From a checkpoint of a small transformer trained on Wikipedia.
Size: width 512, 12 heads of 64.
Architecture: LayerNorm before each block, learned positions, biases.
Training: a variant of SOAP for these matrices, 878M tokens, 3349 steps.
Each number is 128 + 24 x the weight over the matrix's rms, rounded and kept within 0 to 255. Layers, rows and columns count from 0.

# layer 3 MLP up, 2048x512, rms 0.041, rows 509-533, columns 256-383
[[106 141 160 104 121  81 116 104 137  90 113 123 115 179 143 117 133 129 120 166 116 121  97 123 107 132 142 130 137  93 135 149 132 113 109 129 134 123 131 120 159 135 173 107 163 111 161  98 111 163 186  92 165 112 117 159 107 109 131 117 108 145 112  76 141 128 122  93 138  82 140 104 144 135 109 112  73 169 125 122 149 111 166 126  96 104 156  99 112 148 125 136 129 105 142 151 129 157 120 123  93 150 132 114 109 139 122 134 109 148 139 162 162 164  77 173 140 107 101 127 149 136 141 161 143 130  73 118]
 [113 113  94 138 134 115 107 154 115 108 143 115 131 131 120 118 121 190  93 128 123 138 120 113 128 109 108 134 100 134 162 134 122 137 105 103 167  87 122 173 128 126 139 117 127 151 122 107 147  78 110  79 146 118 130 106 180 141 102 120  97 127 135 132 145 106 144 142  74 151 135  93 109 157 121  92 112 179  98 110 116 180 130 157 132 142 117 131 140 124 132 147 105  95 165 126 131 153 112 119  96 124 140 174 105 118 145  99 120 145 124 130 148 126 160 160 108 138 175 120 137 143 126 134 112 119 139 112]
 [ 94 149 150 152 124 157 138 130  97  92 104 112 120 134 104 132 105 108  83 156 112 134 127 128 133 153  83 124 136 147 165 160  98 126 118 133 147  93 103 116 101 102 123 117 126 122  99 142 120 125 130 130 113 118 148 134 129 141 152 113 130 139 136 147 149 124 156 157 106 144 145 110 129 132 118 145 127 110  93 161 120 157 140 123 150 117 178 146 120 154 119 130 140 101 124 146 153 153 148 158 137 124 104 130 101 121  96 153 140 175 139 141 183 112 135 121 109 134 118 103 120 123 168 105 101 150 126 104]
 [156 135 135 113 142 131 178 125 120  93 132 155 125 114 144  77 143 170 161 134 108 157 143 124 140 148 139 149 116 136 110 164 154 128 132 110 127  98 140 146  78  89 107 172 133 136 151 138 154 135 143 125 161 112  88  95 132 101 182  96 144  96 121 105 138 119 139 130 137 124 127 118  92 111 136  88 117 120 138 114 113 114 142 166 104 159 139 131 153 125 133 149  99 134 107 136 119 116  96 127 176 119 185 149 127 167 167 107 104 132  97  99 147 162 176 148 153 143 143 127  96 127 128 177 100 120 122 125]
 [ 67  98 171 219 141 122 135 154 125  72  92 119  75 173 158 112  85 104  88 102  80 121 105 145 129 118 185  81 167 135 125 142 191 174 113 134 147 120 122 141  96 127 125 151 174  92 179 129  87 137 106  91 144 128  92 127 141 125 150  82 191 135 104 144 119 150 170  75 134 102 116  80 107  86 161 184 178 145  74  63  80 122 117 165 106 101 136 141 144  94 102 138  69 112 118 216 162 167 143 136  89 134 111 127  80 148 140  77 113 155 128 106  65 145 177 147 127 142 112 135 137 145 133 153 166  56 137 110]
 [128 141  92 114 123 144 151 111 122 107 155 159  78 149 127 111 133  70 156 120 129 133 137 100 134  82 146  91 127  90 118 130 147 111 106 118 128 106 143 125  84 159 146 132 123  98 145  94 126  97 129  95 117 116 120 106 115 127 144 148 129 144 111 134 154 150 118 133 144 115 145 126 131 107 105 136 147 117 158 138 117 156 131 144 150 113 139 125 131 153 168 135 125 118  84 126  90 138 148 130 151 122 134 151 110  96 157 144 191 121 140 130 107 152  71  76 137  82 105 161  94 102 138 153 110 148 137  99]
 [152 133 164 169 147 100 124 139 147 124 115 158 113 176 140 149 151 117 144 118 129 110 146 150 125 129 166 132 113 178 139 171 150 171 115 118 122 138 113 144 149 121 115 106 122 108  95 136 149 113 145 134 149 160 151 138 171 159 190 128 122 175 112 107 129 139 133 151 144 126 102 123 105 163 119 149 179 142 105 165 136 159 131 123 127 130 144 162 128 100 152 120 160 145 146 160 176 134 126 142  92  70 148 148 141 100 135 128 148 102 115 126  85  99 102 117 146 139 178 119 120 164 152 136  97  67 142 148]
 [113 159 150 145 146 143 152 125  99 101 123 119 131 212 135 122 126 111 130 135 117 145 119 173 122  93 102 119 117 127 119  71 117 132 148 157 116  89  86 134 140 180 133 128 173 116 153 112 140 124  99 139 130 143 161 108 160 122 135 106 123 160 111 122 131 145 119 146 138  99 144  86 111 130  87 148 133 127 129 160 115 129 144  90 118 138 121  84 108 120 107 177 105  72  96 178 123 103  98 140 127 102 164 117  96 121 110 121 125 139 159 134  98 150 129 155 126 118 121 117 110 145 142 122 119 129 125 151]
 [134 150 145 137 116 131 132 105 105 148  77 138 154 126 111 164 119  84 148 165 114 129 126 130 112 105 118  85 132 107 151 143 102 124 112 170 120 125 123 111 113 148 105 178 119 116 128 135 123 150 161 103 126 128  95 121 125 130 131 144 120 120 112 112 127 136 121 146 119 109 121 140 130 106 123 146 152 102 143 120  61  99 127 166 148 160 131 113 117 121 147 114 148 133  95 186 157 146 141 136 120 106 126 169 139 130 116 138 155 133 118 133 136  98 144 137 150 106 125 102 140 162 130 109  98 144 127 144]
 [128 120 153 111 142 150  83  89 115 140 166 144 119 110 117 114 106 102 102  97 144 113 100 109 108  62 118 103 161 124 140 168 127 108 101  95 112 124 116 134 167 127 136 102 127 104 185  83 124  95 118 111 127 129 156 128 137 127 133 124 118 125 127 151 151 161 118 161 134 115 137 120 132  88 128 126 140 116 133 114 106 127 115 119 147 103 168 103 167 163 129 101 165 139 127 133 131 159 116 118 118 115 154 105 154 154 146 118 156 129  92 110 130 131 118 146 162 147 124 157 120 155 137 108 104 136 101 157]
 [143 116 141 107 129 130 116 150 143 152 109 183 125  96  70 130 155 131 111 120 144 137 129 104 189 117  97 173 145 121 122 112 116 113  98 143  84 145 131 137 128 107 112 109 145 146 134 161 149 105 172  88 124 121 150 157 117 155 147 114 101 170 135  95 150 115 151 163 152 106 169 129 139 123 184 129 100  89 166 112 139 109 172 153 151 148 120 134 136  73  99  91 118 118 137 121  70 115 127 126 114 127 127 120 171 151 123 142 180 114 148 138 147 119 127 134 163 158 130 117 171 131 138 129 112  93 104 138]
 [ 85  94 139 133 159 119 168 114  88 124 105 111 131 151  59  77 111 175 143 153 134  91 119 138 135  84 122  95 119 129 129 130  97 175 101 101 104 105 110 123 145 147  86 149 140 143 142 182 143  74 119  97  87 113 100 119 109 105 137 140 112 148 113 162 139 152 148 125 117 105 156 122 108 147 107 158 108 142 120 159 144 166 121 153 153 125 130 114 151 128 110 111 119 138 101 147 138  95  62 134 133 139 151  91 113 141 126 120  97 162 125 103 123  84 119 158 125 116 133 104 150 109 124 131 115 139 147 120]
 [ 78 122 129 109 111 159  93  95 155 136 118 164  92 103 118 145  95 158 124 154 105 104  97 133  88 169 139 126 108 156 126 120 130 128 107 156 143 130 143 133  81 103 126 135 140 115 107 154  81 133 134 212 148 119 140 126 108 142 146 138 112 141 122 133 147 174  92 122 122 146 117 113 143 116 121 148 123 148 108 121 127 114 141 149 112 144 167  93  89 132 138 138 118  99 114 125  92 123 119  90 145 159  80 151 154 119 159 116 123 113 131 116 116 132 133 163  77 125 129 114 108 145  62  81  98 126 113 122]
 [131 107 151 127 159 130 159 113 103 115  94 137 115 140 107 118 129 138 133 126 126 125 167 113 141 129 119 125 160 117 129 100 150 147 145 125 139 121 124 138 100 142 120 134 160 150 144  74 147 158 147 126 116 135 163 108 148 127 121 155  81 100 153 169 140 148 123 111 104 166 119 112 164 125 126 168 108 120 117 161 134 128 104 114 124  69 123 153 100 131 110  81 130 146 108 156 126 128 143 134 118 136 152 142 129 157 140 165 144 137 132 144 104 135 116 154 112 117 151 153 131 125 129 119 101 102 119 110]
 [109 130 152 115  92 113  91 148 162 170  96 120 147  94 161 103 122 147 124 115 115 150 148 136 110 150 136 140 150 150 117  96 112 132 162  87 107 140 121 112 114 157 132 140 154 145 114 142 115 151 122 183 138 116 148 148 162 134 143 121 122 150 114 125 123  99 159 144  94 162 120 116 132 147 119 104  88 119 116 135 141 133 130 139 132 142 104 129 159 123 114 122 109 128 133 115 136 101  67 104 128 125 158 154 115 149 113 158 163 126 126 134 146 140 139 144 102 148  93 169 129 153 142 119 150 151  95 132]
 [160 121  99 174  95  96 109 163 117 121 144 148 172 122 142  55 107 116 118 115 160 103 146  92 138 129 101 118 111 131  93 109 143 122 144 136 171 125 176 134 110 137  67 119 153 110 164 130 126 152  94 160 113 148 129 137  85 145 122 152 182 130 149  72 110 150 134  89 150 105 150  67  72 111 124 105 192 156 105 125 142 134 147 131 113 163 108 170  83 128 104 107 156 124 117 117 133 171 142 128 133  95 146  90 105 105  88 141 124 112 172 159 165 133 102 145 136 134  98  71 165 158 143 147 121  94 183  86]
 [146 131 166 191 154 124  98 155 197 155  56 138  72 131 105 169 141 182  97 138  73 141 160 164 106 202 100  81 151 108 181 124 127 161 109  99 201  52 167 141 147 172 155 164 180 125 103 117 194  52  98 162  80 173 117  92 103  71 116 146 151 114 150 201 169 161  84 122 161  81 161 160  90  81 151 179 101 130  88 118 108 122  73 109 131 139 181 165 105 109 105 157  90 136 119 147 172 163 107 168  78 113 137 188 159  49 146 149  96 126 192 126  72 113 127 115  72 151 166 129 162 113 109 144 156 134 103 178]
 [142 155  99 127 116 136 128 145 148 105 136 133 137 164 146 157  77 102  92 120  95 112 158 145 134 135 140 105  99 144 139 121 128  86  90 144  76 109 154 166 140 133 117 142  82 113 156  80 109 141 148 122 167 126 160  88 142 134 155 159  96 142 159 118 116 100 112  98  99 151 127 112 167 128  90 122 113 136 127 122 146 143 131 151 183 156 128 119 101 178 113 152 105 144 142  90 145 116 134 153 104 204 137 124 136 148 151 167 169 116 148 111 145 179  99 121 101 108 136 129 106 100 129 137 129 142 132  93]
 [160 126 136 123 142 120  82 169 103  87 188 101 131 115 145 125 136 120 151 123 126 129 124 146 116 130 125 133 135 140 144 107 140 113 122 121 109 108 148 124 145  79 131 117 128  93 123  87 129 129  77 127 145 128 101 110 136 144 109 154 148 158 118 142 117 116 155 143 142 140 131 106 142 107 127 110 148 150 113  92 111 138 119 129 119 133  71 112 176 169 134  92 149 120 106 123 129 104 102  89 149 104 105 120 141 122 122 146 133 145 146 150 126 162 121 143 110 148  97 122 139 114 121 147 154 126 130 118]
 [151 138 122 131 145  95 154  94 134 125 107 155 129 161  99 118 124 148 112  92 117 143 144 144 122 126  70 106 150 144 121 107 176 135 144 109 123  84 110 143 118 123 169 121 120  97 137 139 107 140 144 138 122  99 141 120 126 105  97 119 141 122  97 129  90 123 107 119  70 138 156 128 145 173 127 128 120 106 123 129  94 141 145 148 148 125 129 148 140 128 169 147 114 154 101 125 107 122 113 127 169  93 121 107 197 105 101 163 116 131 109 136 182 129 163  46 120 100 162 161 109 103 116 164 140 116 124 142]
 [142  80 110  86 122 133 123 100 106 151 122 147 135 159 142 152 130 127 114 116 129 153 131 125 149 140 143 101 140 121 104 133 103 134 108 148 139 110  86 124 115 164 136 109  97  86 106  83 153 123 166 116 129 158 147 136 168 125 128 150 108 120 109 129  99 146  58 132 100 147 128 142  98  92 125 150 138 105 151 106 127 109 156 121 107 125 140 138 124 128 104  74 119 124 134 161 128 121 153  81 143 120 137 132 193 134 122 121 135 121  54 125 140 162 116 114 134  97 133  86 141 111 147  64 150 142 157 118]
 [146  93  84 102 113 168 101 151 120  78 183 164 119 124 100 102  94 140 132 170 144 161 129 154 141 110 104 153 114 111 113 115 126 129 120  80 122 130 105 139 204 103 113 144 157 105 143 181 127 140 131 152 113 145 211  79 103 138 138  90 163 125 113 170  97 146 111 146  97 100 162 124  87 120 103 123 133 121 112  93 105 136 153 125 152 139 158 130 130 116 141 117 134 135 121 101 110 137 106 110 122 129 130 118 146  99 152 126 151 124 132  97 121 147 133 147 108 102 100 154 113 106 111 124 143 184 130 136]
 [114 110  82 146 115 129 119 118 113 141 168 137 133 102 132 110 156 117 160 149 110 121 140 124 106 125 114 119  89 136 160 144 126 122 107 108 134 105 116 123 103 142 154 115 142 149 105 100 110  91 154 109 150 129 134 165  93 108 152  80 111 129 169 138 139 110 170 128 121 132 148 148 148 171 148 137 125  73  91 145 156 102 160 133 114 134 122 143 106 130 121 144 146 121 113 145 127  86 119  68 121 142 109 133 114  93 130 134 120 117 129 107 187 136 165 142 110 100 125 165 161 145 150 115 147 133 149 128]
 [128 161 162 189 111 142 103 130 126  89 154 126 110 143  94 145 156  97 111 144 149 127 117 116 133 129 104 150 123 105 128 135 103 117 152 107 109 104 138  96 126 126 159 131  98 132 167 150 147 103 107 125 119  94 115 127 119  68 104 118 185 156 133 138 124 131  91 158  92 163  94 149 157 144  91 105 107 168  99 136  80  96 167  95 141 120 104 120  93 110 129 113 136 124 151 164 168 117 123 118  91 161  90 135 125 171 139 108 148 137 111 124 127 136 145 155  92 111 100 144 180 140 150 133 151 120  89 113]
 [135 130 146 134 181 120 135 162 134 110 155 107 156 159 127 142 145 126 120 149 115  70 165 133 125 135 143 111 118 134 145  84 139  90 146 140 140 179  99 163 118 114  90 137  67 161 117 117 132 103 125 100 137 120 110  73 134 103 115 122 173 185 127  98 118 140 134 146 164 129 156 113 135  92 115 106 171 114 132 146 177 120 104 153 112 135 151 103 117 153 119 155 152 171 129 139 133 147 154 148 130 153 153 140 116 111 144  94 154 132 153 127 143 165 131 114 121 108 138 110 123 123  94  79 145 122 131 157]]